Weights of a small GPT-style language model, trained from scratch on English Wikipedia: 5.64M parameters.
Each number is 128 + 32 x the weight over the matrix's rms, rounded and kept within 0 to 255. Layers, rows and columns count from 0.

# layer 7 attention key, 256x128, rms 0.128, rows 0-104, columns 64-127
[[125 121 154  83 134 134 145 123 104 151 131 103 153 128 121 118 137 127 104 135 124 138 148  81 185 139 137 145 106 208 127 143 111 125  97 148 138 139 134 174 110 200 101 146 155 135 131 141 117 147 162 112 130 100 125 128 131 139 114 147 133 120 101 130]
 [110 157 117 150 130 153 133 127 144 135 138 136 126 125 135 128 126 121  94 118 137 120 143 130 101 102 117 119 131  83 127 149 118 146 145  99 105 116 115  96 134 134 140  97 101 119 132 135 126 122 118 149 130 155 127  97 136 115 112 133  96 129 133 145]
 [119 153 143 120 116 144  78 107 156 107 118  91 118 109 123 128 168 106 103 102 119 138 149 131 164  92 125 141 110 111 113 113 124  92 121  96 152 142 171 153 144 123 158  74 133 124 108 108 129 168 174 139 122 110  94  69 118 132 123 146  67 130 137 162]
 [171 117 130 145 125 138 117 118 131  99  98 139 138 114 120 138 125 141 151 106 106 195 143 149 129 159 131 115 132 122 115 117 140  83 136 158 185 117 139 131 116 119 104 144 123 141 186 120 132 193 168 107 106 121 137 135 114 141 138 108 146 133 137 127]
 [126  97 114 140 135 110 176 163 106 142 130 175 133 146 134 124  85 136 151 165 155 119 125 123  85 159 113 111 134 152 149 140 136 171 134 169  85 107  82 104 112 142  83 180 134 147 147 140 139  84  80 111 134 160 161 177 149 119 137 106 175 109 117  97]
 [135 128 143 118 139 133  94  80 160 118 103 103 128 150 112 111 140 129 117 120 114 108 129 151 150  91 132 127 126 109 108 110 119 120 120  88 151 114 124 140 155 145 125  75 137  98 123 116 127 140 125 173 119 117  90 101 120 137 126 151  83 133 111 142]
 [149 126 156 113 152 130 107  80 158 125 127 109 140 161 107 105 153 140 135 125 145  98 144 175 169  95 145 119 139  96 108 121 135 137 133 116 133 134 110 119 158 136 114 104 153  90 136 126 102 116 120 184 118 114 113 104 135 123 149 169  94 136 116 124]
 [105 116 117 129 115 137 169 172  99 157 134 154 127 124 119 101  87 132 129 143 154 161 135 109  96 185 115 136 126 172 159 130 128 170 144 163 100 147 105 114  95 125  91 172 139 158 165 147 118 121 128  80 133 148 142 166 112 107 123 107 174 108 119 102]
 [103 136  84 135 100 123 158 200  80 116 137 136 120  88 165 159 102 114  98 115 120 155 110  75  87 171 112 138 119 163 157 139 124 137 144 132 130 111 153 144  78 139 153 135 109 171 130 120 150 157 148  54 121 144 141 148 102 129  94  86 150 119 162 141]
 [164 118 175 126 161 140  99  61 170 137 114 118 134 168  90  97 153 133 148 133 141  99 137 185 164  97 142 132 145  96  97 118 138 133 130 136 119 139  94 104 172 133  96 106 147  88 145 136 109 104 102 195 139 100 115 108 152 117 160 188 123 132 105 100]
 [140 128 154 127 159 126 109  86 151 127 128 129 132 152 109 114 139 124 138 133 145 103 133 169 158 102 138 133 140  92 101 115 121 125 130 122 105 131 101 118 161 119  93 114 154 108 129 119 116 114 115 177 127 118 122 108 140 130 146 169 110 139 102 107]
 [134 135 112 158 144 135 133 125 161  95 130 132 132 106 178 105 121 155 127 123 139  95 126 183  74 135 104  85 136  52 124 149 146 113 158 107 105 108 153 117 137 133 122 117  95 135 140 118 123 136 120  93 114 146 151 116 126 131 142 120 136 162 171 130]
 [128 167 139 115 119 133 101 107 133 126 131  86 130 121 147 156 171 125 110 101 100 143 124  98 147 105 134 135 133 120 126 147 142 122 110 110 189 150 190 136 137 147 173  94 138 112 121 134 153 159 152 137 137 105  98 105 118 131 110 131 122 147 144 160]
 [140 127 138 113 137 146 141 137 123 156 132 156 120 152  86  85 116 130 147 165 167 127 155 150 123 155 141 115 156 151 121 123 136 153 160 167  99 151  66 108 112 126  56 146 169 129 176 131  93  94  93 139 137 139 145 126 143 108 135 157 139 124  92  89]
 [132 143 125 128 103 118 111 119  91 130 107 135 127 114 146 146 125 147 135 136 139 140 101  99 121 119 142 151 138 103 137 132 149 127 116 141 126 141 122  83 123 110 148 106 132 104 109 149 135  91 121 166 149 148 121 135 148  98 119 124 164 133 127 178]
 [137 135 148 123 136 132  72  86 155 110 124 108 116 127 133 130 163 116 122  98 104 110 132 152 159  70 146 133 132  90 104 100 137  97 126  90 157 118 157 155 167 134 151  81 118  98  98 123 126 136 137 177 119 104  98  88 129 142 138 147  88 149 130 156]
 [139 151 121 137 148 137 116 128 144  89 123 129 142 131 181 135 145 149 115 136 151  80 111 152  94 139 120 118 153  65 126  94 134  97 156  70 105  86  95 144 150  67 108  89  75 120  83  68 125 105 110 130 136 138 133 100 121 139 136 144 126 144 176 117]
 [112 131 102 131 109 122 158 184 102 131 155 158 138 110 138 145 101 127 121 134 133 147 130  90  89 191 121 120 112 161 163 146 134 145 146 142 118 135 126 120  86 126 142 168 119 156 147 134 149 128 126  69 127 146 150 153 119 134 109 103 169 114 140 119]
 [128 124 133 125 128 115 157 130 137 112 125 141 122 118 147 134 117 152 124 128 149 131 123 129 106 144 150 142 148 112 136 145 121 110 135 107 107 125 173 146 122 103 100 138  89 123 128 128 128 124 132 116 140 123 143 126 123 126 142 124 138 173 154 170]
 [137 134 143 112 136 132 105  82 158 101 126 113 119 153 117 112 166 132 123 113 125 109 128 160 165  81 122 139 128 101 110 112 109 123 117  97 158 112 141 143 157 148 128  71 134 112 120 121 120 138 143 168 121 120  98  96 125 124 135 155  77 132 113 156]
 [131 158 142 135 132 114  90  98 152 103 126  97 124 126 160 170 165 122 108 104  97 101 119 132 159  87 132 121 121  80 120 131 119  72 106  98 160 108 175 148 154 110 194  73 104 100 102 110 147 151 150 153 140 110 104 111 125 144 123 137  85 147 143 170]
 [145 124 128 148 134 118 129 127 112 114 105 141 128 133 114 130 113 131 147 122 153  95 111 119  97 149 157  98 124 134 136  84 124 120 120 138 105 108 157 139 116 121 109 162 110 131 117 126 102 126 129  89 130 114 149 129 132 129 150 124 157 143 139 128]
 [113 151 131 107 112  99 109 115 124 143 116  90 134 129 131 150 150 127 113 116 102 141 132  94 147 105 135 145 116 137 131 162 131 117 109 126 189 161 158 118 129 149 180 123 128 131 131 134 148 145 141 135 130 115 105 119 120 135 106 128 126 127 130 144]
 [124 129 143 113 120 109 126 126 101 163 126 106 116 145  80 122 141 101 110 129 105 150 152  93 161 128 130 149 115 167 139 137 124 154 104 153 163 156 168 129 110 185 137 139 154 154 147 152 118 135 154 123 122 114 111 152 116 121 115 132 101 105  84 135]
 [125 137 126 141 104 121 146 150 116 143 117 124 128 103 136 149 123 145 140 125 129 156 114  90 122 129 147 148 133 161 136 145 124 140 107 155 161 150 137 110 106 119 157 178 120 139 145 141 139 147 116  95 159 115 131 155 121 132 108 107 160 144 141 133]
 [116 135 115  97 120 138 115 123 133 116 112 126 168 127 141 126 136 107 115 112 123 181 131 148 112 113 110 137 115  96 127 102 118 104 152  91 145 108  94  82 144 126 144 120 132 125 149 109 129 136 118 116 118 116 126 132 116 114 105 138 131 125 148 121]
 [115 119 103 123 112 133 162 188  96 151 139 157 138 118 134 126  92 118 131 139 137 150 123 100  80 190 108 128 116 176 151 142 125 145 151 157 110 140 126 116  86 125 114 187 128 166 155 144 141 134 124  79 128 150 160 149 113 118 114 101 173 107 141 106]
 [102 135  94 129  89 114 147 167 104 107 132 119 116 102 165 170 111 125 106 103  88 156 117  76 114 127 114 135 108 139 167 144 120 121 116 107 161 119 175 154  98 132 188 127  98 168 106 127 158 172 164  80 104 136 120 148  93 145  92  73 131 130 155 162]
 [132 116 156 117 143 139 116  85 144 134 121 132 131 156 114 109 140 128 128 132 146 117 143 169 158 116 133 139 142  87 116 111 135 130 134 119 104 124 103 128 143 137  99  90 143 108 141 118 115 103 118 175 120 137 117 112 147 116 140 160 105 121 103 117]
 [105 137  96 143 106 117 167 190  98 124 140 146 119 104 168 144 103 113  99 119 113 142 117  85  88 173  98 122 111 161 158 134 123 127 136 132 132 124 143 152  91 119 161 150 105 157 125 128 153 147 147  59 126 153 139 143 103 144 100  82 154 116 151 139]
 [101 140 130 107 113 125 162 142 110 112 116 126 130 139 151 135 118 126 143 120 136 108 140  97 121 121 128 135 135 112 131 112 115 106 127 115 155 104  79 129 132 126  98 130 144 135 130 115 121 146 119 134 128 127 113 126 136 117 135 122 142 142 130 125]
 [165 129 132 145 136 107 101 117 112  95 116 148 125 106 113 140 141  95 146 117  98 165 130 117  87 132 144 137 130 125 125  27 164  91 131 111 140 107 167 130 116 133  99 124 134 145 156  95 119 152 152 139 123 107 142 125 110 132 139 127 113 137 146 158]
 [ 69 112 119 131 124 167 118 118 169 150 106 143 117 130 165 142 117  79  91 116  81 191 113  97  94  87 126 105 135 101 147 131 171 131 141  70 124 134  78 126 132 131 189  70 131 132 169 114 135 142 153  95  97 165 135 127 145  93 121 123 151 100 188 165]
 [ 84 115 116 139 116 166  91  95 157 144  89 146 127 114 170 148 115  74  84 101  74 176  97  93 119  66 145 122 142  93 138 124 169 123 141  69 126 119  83 132 126 136 189  62 121 133 155 120 139 135 157 111  97 174 129 117 158  93 111 107 144 105 202 181]
 [125 123  90 119 151 152 143 203  98 157 125 146 128 137 136 113  80 142 136 168 151 143 134 125  75 188 116 136 138 138 192 113 118 146 149 139  92 134 140 132  68 134  80 155 153 138 183 116 130 116 128  94 125 154 173 143 126 124 107  79 163 101 110 117]
 [131  98 127 125 138 130  95 107  96 149 123 135 100 176 117 135  99 116 128 132 152 161 124 135 147 153 109 185 140 133 120 140 162 115 122 143 131 124 148 145 126 126 123 161 120 114  61 166 116 132 128 126 146 120 133 134 152 126 118 125 214 119  86 124]
 [137  79 104 140 119 128 140 193  97 154 130 141 117 162 122 113 107 149 159 165 156 136 121 121  96 187 116 109 108 155 191  91 141 114 145 167  95 136 134 128  94 105  57 168 159 146 182 121 173 121 130  93 134 142 159 145 126 125 131 109 129 114  96 102]
 [131 168 145 149 101 147 176 150 110  82 162 120 112  74 141 116 141 158 145 135 128  89 139 130 103 108  98  80 170 126 149  93 104 148 148  92 139 126  88 114 127 114 127 112 108 136 155 145 154 138  97 139 113 169 129 119 135 150 137 129 109 165 171  91]
 [105 105  88 114 149 142 139 202  92 164 123 160 126 147 125 115  89 129 130 157 138 151 135 132  76 174  96 127 147 152 187 121 130 130 150 133  83 138 143 120  78 128  86 157 149 157 191 110 136 125 139  95 116 147 167 151 122 123 117  90 170  94 114 124]
 [104 124 114 104 133 129  97 156 153 168  95 104 121 147 119 145 153 104  94 134  98 156 114  91 117  60 149  90 104 105 120 119 128 147 116  86  82 155 141 156 169 140 168  84 129  98 163 110 116 124 127 176 122 121 130  94 127 131 117 120  62 132 130 162]
 [ 70 120 117 127 121 172  95 106 156 133 100 132 131 119 171 152 111  84 100  97  68 171  98 104 111  85 129 124 130  90 148 123 170 131 136  67 119 127  77 127 132 152 193  61 125 136 146 117 141 133 157  99  82 176 123 121 149  91 107 108 143  93 184 184]
 [ 58 124  99 118 134 177 109 154 152 162  86 152 134 120 161 134  84  81  81 122  89 195 115  97  77  97 132 112 141 117 150 138 148 150 155  81  96 123  92 134 110 127 167  92 129 142 189  97 138 136 145  86 112 171 141 143 168  79 103  81 163  88 188 157]
 [ 53 105 104 120 125 188 118 158 128 155  94 163 135 131 170 119  57  68  70 131  82 196 113  95  70 119 103 137 143 110 169 144 158 143 149  73  97 122 100 137  84 136 169  84 130 150 197 106 127 135 141  74  96 187 157 131 142  73 103  76 156  73 165 163]
 [153 144 166 127 119 115 124  59 159  84 130 104 139 116 133 145 163 145 121  89 133  99 129 126 178  69 149 116 114 118  59 135 139 124 102 120 154 125 125 124 186 129 174 116  93 108  60 135 112 127 119 157 122 109  91 117 130 137 134 163  98 163 147 129]
 [144 114 114 162 108 130 141 170  78 113 119 139 124 155 107 127  96 157 151 152 163 137 134 114 114 152 125 136 114 153 158  98  96  97 122 162 107 136 164 124 104 135  68 182 177 133 112 141 163 128 108 131 146 132 133 147 131 155 133  96 157 130 104 103]
 [151 115 111 123 121 109 150 180  82 115 141 137 109 106 108 125  94 144 143 172 194 127 140 128 101 186 116 107 127 164 165 111 120 109 147 168 100 122 159 104  73  99  78 205 151 142 130 133 166 139 111 101 127 118 144 128  93 153 133  94 168 124  82  88]
 [112 164 126 106 162 140  97  99 178 142 107 111 139 121 140 123 176  83  98 109  73 127 105 113 173  88 157 133 148  88  93 144 146 162 117  67 142 130  87 136 162 137 170  60  92 119 161  96  90 134 147 108 142 116 124  93 134 105 108 154  83 136 190 162]
 [159 149 180 117 123 116 113  64 149  92 130  94 142 110 132 151 167 123 125  98 115  89 117 137 175  70 161 127 113 115  61 132 124 128 116 118 153 118 122 133 177 138 179 101 105 109  66 144 118 138 121 160 130 108  76 115 140 140 128 152  96 163 139 132]
 [163 102 116 126 105 125 115 130 129  95 151 158 116 165 136 135 116 126 128 130 164 141 137 149 103 129 136 139  97 141 135 125 139  91 131 179 129 136 174 142 102 202  71 190 170 120  64 152 129 147 119 143 134 118 126 131 132 149 132 109 197 108 141 119]
 [137 107 118 178 113 113 129  96 105 110 150 147 127 103 123 134 120 135 147 114 145 130 138 169 136 161 140 172  90 140 119 156 154 104 138 143 150 117 134 132 103 180  98 171 140 157  80 143 124 139 121 124 131 119 119 134 144 124 124 140 172 116 179 125]
 [131  97 138 143  77 133 161 172  96  94 116 119 119 111 133 141  89 189 146 119 165 113 147 107 101 133 124 133 103 168 153 114  62 108 121 137 135 123 162 124 113 110  89 179 144 113 109 161 187 132 104 143 129 152 117 119  89 161 127  99 124 155  82 114]
 [114 141 153 127 134 134 103  78 175 132 113 121 145 114 148 155 160  98 108  92  80 119 122 129 137  38 140 139 131  88  75 166 143 142 119  63 149 138 103 136 176 159 200  77  88 111 127 127  88 138 139 147 128 128 108 120 155 104 113 150 107 138 192 155]
 [ 87 145 130  92 147 174 142 113 113 134 144 124 126 104 162 131 129 137  96 100  97 107 126 108 125 118 120 109 221 100 113 163 151 188 110  45 170 110  67 122 165 128 166 102  37 116 140 135 116 125 112  89 137 136 127 145 152 109 130 142 123 148 155 132]
 [ 76 116 120 120 124 181 100 120 148 134  92 138 144 116 172 155 102  85  88 108  83 180  94 101  95  92 124 105 145 103 148 137 154 139 151  56 119 124  85 130 124 127 183  76 118 139 170 120 127 128 135  89  96 187 130 137 161  97 113  90 145  97 196 177]
 [120 166 155 129 130 129 117  94 149 118 122 104 133 109 132 143 160 115  99 112 113 122 115 133 137 101 139 104 136 112 107 185 129 141 121  90 136 133 109 127 161 139 185  94 123 123 148  99 101 141 109 115 135 123 125 104 125 112 137 142 110 155 186 155]
 [ 48 120 103 133 135 198 111 135 142 144  99 174 137 117 200 148  69  78  76 124  75 182  95  95  73  99 128 123 142 100 167 133 173 131 161  53 104 115  77 149  94 131 184  78 129 145 181 103 137 130 145  92  88 203 143 141 167  86  94  72 160  71 207 174]
 [ 83 118 106 114 149 150 126 164 122 176 112 149 123 136 126 105 103 105 117 153 116 178 126 128  98 125 123 134 145 136 176 108 120 131 139 117 100 157 112 125 101 128 130 137 151 146 210 117 127 127 134 110 127 137 157 141 146 109 104 100 155 107 151 129]
 [ 75  99  93 128 137 160 115 172 115 164 108 158 137 152 124 106  79 105 122 138  99 164 122 112  82 156 106 127 141 139 174 129 136 141 141 123  97 151 115 124  89 129 134 127 156 146 205 133 127 121 145  95 122 167 159 143 149 101 109 101 154  83 135 139]
 [ 60 112  89 122 132 174 129 164 123 160  95 161 136 127 155 119  76  86  79 135 104 188 107 111  65 130 115 128 149 123 171 129 155 150 151  84 110 128 106 134  83 140 160 109 129 161 199 109 121 130 141  78 113 181 165 128 139  85 108  80 161  81 181 161]
 [ 92 148 151 135 149 138 140  88 115  96 159 147 121 139 161 117 134 110 110 117 106  77 136 154 108 108  93 133 192 111 105 158 159 150 109  82 140 134  82 109 147  95 161 102  67 154  83 142  87 107 121 135 129 151 138 141 181  96 137 149 173 117 166 120]
 [112 172 118 112 169 121 104 104 151 155 134 125 144 132 130 113 160  72 113 128  62 142 112 108 156 112 132  83 165  91 131 119 129 160 127 100 138 139  77 101 144 125 146  69  96 154 163 103  95 130 160  99 121 107 144  92 128 104 121 156  68 126 139 153]
 [144 111 116 132 116 136 152 195  85 139 124 142 136 135 114 132  82 153 151 168 169 135 143 106  94 179 137 123 114 169 172 118 119 115 152 167  81 127 147 122  92  87  71 200 144 143 146 133 157 121 107 116 154 136 167 144 122 140 122  84 155 121  90  98]
 [ 64 112  88 112 114 191  84 108 160 145  97 163 134 112 182 153  81  68  88 110  65 197  93  94 111  89 129 127 134  91 160 126 162 129 147  59 114 113  79 143 119 137 187  54 131 146 168 120 138 130 154  97  76 182 135 129 140  96  95  95 153  82 195 193]
 [196 149 151 125 140  76 147  98 116 106 166  89 129 142 100 111 191 186 190 125 161  53 145 164 177 135 130 133 124 138 101 109 100 117  95 177 173 137 147 110 164 140  93 150 135 111  67 138 139 122 129 162 166  77 108 115 108 167 166 181  91 172  77  88]
 [ 53 106 123 121  92 133 133 128 133 100 144 127 123 229 169 135 153 192 161 102 219 140  86 224 125 132  90 125 135 178 115 128 137  60 143 104 150 101 181 166 163 137 104 205 104  41 110 112 140  73 148  63 129 141  50 178 114 181 193 130 192 118 155  95]
 [ 40 179 119 135 134 147 101  95 103 137 112  98 123 190 202 152 129 172  98 142 145 174 134 198 128 110 103 107 163  59 139 126 108 117 138 139 137 128  54  78 188 128 152  90 185 110  18 182 125 146 174 107 115 196  86 146 203 160  76 123 201  69  82 139]
 [ 95  88 121 142  58 106  88 113 132 131 113 131 143 221 153 113 152 202 221  98 201 168  41 166 155 124 110 124 139 165 168 150 125  98 146 150 182 110 147 158 186 131  89 178 160  97 175 107 119  99 172  67  98 132  58 154  77 172 185 131 129 126 160 105]
 [ 67 110  99 113  74 147 129 162  91 104 157 148 155 209 176 126 104 209 178 111 153 141  61 210 105 118  98 106  90 167 190 158 123  50 185 110 175  79 191 156 168 149  74 137 152  51 136 146 146  96 140  23 102 180  22 171 125 192 155  93 134 117 159  86]
 [157 114 100  88 125 171 174 149 111 105 161 165 121  21  96 127  73  44  91 116  42 127 188  76 109 149 138 129  75 182 123 150 122 154 118 141  79 130 190 104  63 157 151  70 114 150 140 137 148 175 102 122 103 109 170 120 136  56  47 112 128 155 129 149]
 [104 224 129 114 204 123 125 113 120 104 144  66  78 111 140 142 171 137  84 150 149  87 219 137 119 151 142 155 198  89  61  77 121  96 121  76  78 120  96 105 170 108 181 148 120 144  27 126 114  81 107 155 208  85 166  80 181 159 135 171 152 104  89 128]
 [ 70  87 122 140  74 122 101 113 121 136 112 129 138 239 165 133 155 217 194  97 227 163  61 204 150 106 106 103 109 179 149 166 145  95 144 155 189 126 137 153 174 158  93 189 141  41 141 122 121 110 193  61  94 165  22 196  90 171 177 129 173 109 147 111]
 [108 204 139 144 154 168 168  64 102 153  71  93 113  61 160 164 125  73  57 139 119 133 215  82 124 130 177 159 175  91  82 123 103 188  60 173 111 194  25  35 133 143 205  87 166 133  27 216  91 159 173 157 102 175 131 129 214  52  18 148 255 133 116 171]
 [212  88 151 170 125 122 113  66  97 186  66 138 140  92 122  86 103  84  89 150  72 119 121   9 167  93 188 142 121 131 136 120  91 187  97 202 167 179  33 114 100 118 111 122 161 169 206 174 117 133 120 194  70 100 125 187 201  61  80 128 147 170 128 149]
 [113 186 165 142 206 105 116 133 253 100 168  81  91  90 115 176 201 136 143 129 195 115 184 223 105 137 103 160 219  86  52 108 139  93 107  98  90 145 146 112 153 149 220 163  72 116  47  70 111 121 147 152 179 150 202  57  18 127 193 164 112  83  87 158]
 [105  68 136 135  67 105 106 101 128 122 118 130 145 220 137 149 160 209 191 107 201 171  58 154 157 122 148 115 120 162 136 159 123  89 133 162 191 129 136 148 171 140  98 173 150  71 150 124 134  88 164  78 105 139  36 200 111 166 182 144 157 125 161 131]
 [181  79 122 112 160 126 135 174 102 128 144 151 122  81  99 116  77  73  58 172  15 106 160  73 115 129 141 127  45  89 133 131 124 174 144 119  73 135 135 138  93 118 124  69 129 176 125 144 166 154  72 188 133 116 182 126 203 141  85 116  60 123  78 123]
 [137 104 109  97  84 156 217 169  85 104 159 179 117  35  88 110  78  58 118 100  69  61 159  70 113 183 144 149  51 233 125 152 115 121 126 106  89 116 230 148  74 130 100 123 108 133 200 154 121 151  74 102 143  73 144  99 153  78  86 104 118 214 194  93]
 [175 135 130 154  84  87  95 102 115 173  98 138 153 133  87  78 130 139 165 125  95 125  74  62 154 124 147 124 167 142 155 103 109 136 142 116 184  85  98 160 150  85  85 173  99 181 231 102 107  92 122 158 147  44 168  92  96 105 162 137  48 157 153 132]
 [165 167 143 125 182 111 216 157 103  39 179 107 111  85 111 163 163 150 101 142 119  50 221 103  93 173 182 158 100 165  46 117 112  25 153  67  73  95 217 151 103 120 149 144 116 146  71  86 169  72  59 132 198  66 151 126 192 172 199 134 107 157 149  94]
 [166 151 132 123 178 143 144 141 145 152 134 134 104  42 107 109  88  60  76 150  51  97 176  93 118 114 122 133 136  88 135 111 129 181  95 120  86 162 108 105  84 123 159  83 108 186 134 141 114 165 108 192 126 129 215  70 138  75  62 116  96 132  90 143]
 [204  60 160 165 150 103  29  82 166 181  90 123 135 125 151 139 155 107  84 169 125 195 128 116 154  56 153 113  97  58 118 129 132 216 103 214 148 201   0  81 126 132 170 111 158 144 142 108 139 205 158 212  60 174 152 188 100  87 102 155 122 100  50 187]
 [125  39 142 151  73 106 117 126  94 102 111 130 156 210 153 126 143 198 159 103 190 156  62 137 165 111 138 107  67 190 131 157 120  90 164 149 180 132 146 179 165 127  81 161 163  71 175 126 146  93 136  81  82 125  18 236 137 178 167 139 147 141 159 105]
 [102  60 104  91  46 136 126 162 114 114 165 180 146 167 120  86  82 159 223  84 130 117  42 192 136 124  89  97  66 193 200 162 127  88 178 122 174  90 199 166 123 145  59 154 112  88 239 115 137 142 116  44 100 136  81 145  67 163 166 100  72 142 164  85]
 [169 120 110 124 187 154 147 160 127 128 152 155 128  40  96 110  91  56  77 153  22  95 178  99 113 142 138 140  95 101 137 114 121 153 136 111  64 125 143 121  78 120 144  66 118 188 127 122 147 159  90 180 145 130 215  79 134  92  78 118  75 133 100 135]
 [235   7 146 188 170  97  82 131 154 152 119 155 150 122 119 118 130  99 113 163 105 145 101  70 175 107 148 125  77 116 125 131 136 166 126 171 136 157  65 160  92 107  99 116 120 155 218  75 139 139 100 210  82 110 168 161  84 114 168 135  59 137  70 147]
 [ 75 168 127 151  81 132 115 103 111 122 106 117 128 201 158 127 148 193 180  91 195 133  82 173 141 128 122 126 188 147 114 125 119  89 123 124 172 107 107 133 170 115  97 179 129  92 131 136 111  85 158  79 143 133  62 135 127 160 173 129 182 114 156 111]
 [183 104 123 113 153 138 137 157 147 132 132 152 122  59 112 119  93  65  64 168  34 144 152 102 113 111 124 122  89  89 126 128 138 189 125 142  88 143 104 101  96 133 164  56 129 153 120 121 151 189 119 174 113 152 174 116 132  89  75 101  87 128  88 160]
 [104  46 103 131  95 129  97 185 160 107 175 175 150 203 146 118 103 181 194 113 155 168  51 219 121 112  70  80  55 178 181 178 139  67 193 117 143  77 220 183 138 126  79 138 111  65 152  69 165 135 122  79  90 191  71 145  75 195 182  97  71 108 138  84]
 [ 47 193 107  88  88 163 220 190  97  80 164 127 136 120 124 140 126 173 140  90 145  88 154 171  82 165 140 134 119 196 121 135 125  44 165  48 123  58 255 156 141 129 110 137 111  72  88 157 138 109 107  30 195 116  79 102 168 143 127 102 144 172 215  82]
 [ 54 112 101  96  74 187 156 165 102 116 130 180 146 161 171 134  73 142 146 113 106 142  90 217 110 102  96  97  65 141 190 186 124 101 174 115 171 105 171 128 134 153 102 102 150  49 117 194 141 144 155  23  66 208  57 150 187 169  57  80 180 139 150  96]
 [149 114 166 178 146 116 106  91 111 144  91 101 130 150 132 118 158 176 154 133 188  98 117  68 173 136 155 140 149 142 105  96 112 126 116 139 154 131  64 167 145 100  96 174 136 143 154 121  89  64 115 151 128  73 115 157 146 139 178 172 144 145 156 126]
 [ 46 207 109  84 110 149 148 167 156  75 170 101 108 167  86 126 141 170 219 106 126  52 104 167 108 204  56 143 235 121 165 128 142  81 128  43 105  63 226 165 165 129 110 183 102 148  97 110  86  20 123  86 211 123 134   0  93 253 214 114  87  92 151  88]
 [150  99  77 132  42 112 112 166  49 107 127 163 166 187  88  86  73 165 176 128  68  98  44  63 125 154 126 113  75 175 204 150 115 115 183 112 165  43 187 184 130 106  29 144 153 171 225 129 141 102  90 118 146  64  95 122 166 188 182  96  32 174 167  79]
 [190  77 128 127 111 134 162 154 131 148 142 162 138  44  84  96  95  66 140 119  77  94  91  52 121 133 148 134  78 184 144 145 119 141 124 140 125 147 165 159  71 119  93 118  96 155 248 116 122 146  99 145 101  96 161 122  86  66  98 120  81 194 171 126]
 [133 215 171 110 144 136 193 103 162 150 128 111 108  17  80 119 154  54 129  91 129  70 185  88 113 162 158 134 217 152  58  83 117 135  66 103 137 168 116 119  66 129 170 173  48 141 172 127  72 111 121 136 197  40 228  56  66  31 102 151 147 190 165 163]
 [ 97 138 152 109 106 134 205 142 131 100 142 157 135 103  95 124 141 119 197  71 188  77 113 140 109 170 129 138 175 222 101 125 134  91 117 106 158 135 214 162 111 138  94 200  75  88 211 110  98  70 132  68 142  83 125 118  45  84 180 130 161 197 217 103]
 [215 143 161 125 142 100 103  64 160 126 141  88 143 186 104 147 141 137 142 119 100 146 101 108 140 130 166 124 160 150 111 125 131 129 130  86 148 139 123 115 176 123 150  86 178  94 117 146 125 159 137 162 158 115  29 133 188 167 161 119 134 132 143 149]
 [131 124  94 140  60  60 163 140 126  75 133 146 149  57 177 175 117 156  93  97 152  95 138 156  60 113 126 105 121 127 157 129 118 103 134 142 134 127 163 140  96 135 144 172  63 138 103  67 132 114 119  90 110 146 186 135  79 141 129  94 129 157 169 145]
 [180 114 110 145  66  44 128 114 169  32 125 107 151  94 189 201 151 173 103  88 166 111 139 146  72 128 125 112 142 119 107 152 140 132 153  88 156 118 145 159 147 116 182 126  66  72  51  84 140 158 127  97 128 145 113 139 130 175 156 105 114 174 195 132]
 [133 147 142  95 189 185 111 119 124 162 138 127 113 194  83  97 121  99 162 150 100 156 121 114 179 145 147 146 134 126 113 134 128 158 118 121 120 126 108  88 140 142 121  78 191 125 179 163 129 144 138 162 142 118  85 135 173 125 125 141 149  98  89 109]
 [195 143 171 126 157 140  81  82 144 137 121  98 133 198  85 121 145 120 147 130  95 158 111 101 149 135 162 123 167 140  98 139 140 151 138  82 135 141 110 110 187 116 142  76 179 105 130 166 116 149 145 167 160 108  32 123 206 149 158 131 130 120 112 124]
 [ 46 110 101 118 134 147 158 182  94 154 118 158 115  86 134  93 120 115 114 143 146 113 146 152 126 126  88 143  87 113 154 122 132 105 111 182 101 124 117 133  81 139  88 165  86 172 150 119 126  99 113 104  96 146 211 121  58  82  97 136 111 117  95  96]
 [103 139 144 114 196 201 103 132  88 182 127 144  87 190  68  83 110  71 161 163  98 156 103  97 174 146 135 144 113 130 130 111 130 136 132 138 114 134  86 109 121 121  95 111 198 161 204 175 125 117 116 187 139 125 105 129 157  93 111 161 119  90  88  98]
 [ 36 113 105 132 124 149 161 192  99 132 122 159 108  72 138 107 105 101 109 148 161 114 148 143 121 129  91 125  87 122 147 135 129 111 126 172  89 112 124 133  77 127  94 171  88 168 135 106 134  98 110  91 100 147 230 114  67  97  95 124 108 118 114 104]
 [ 60 104  88 131 111 133 165 190  93 125 123 174 122  67 165 117 101 109 102 150 161 121 149 140 103 140  86 146  78 118 154 126 127 120 128 164  86 104 133 136  79 114 100 166  83 183 148  98 130  91 117  90  83 155 226 132  64  97  98 129 107 122 127 111]]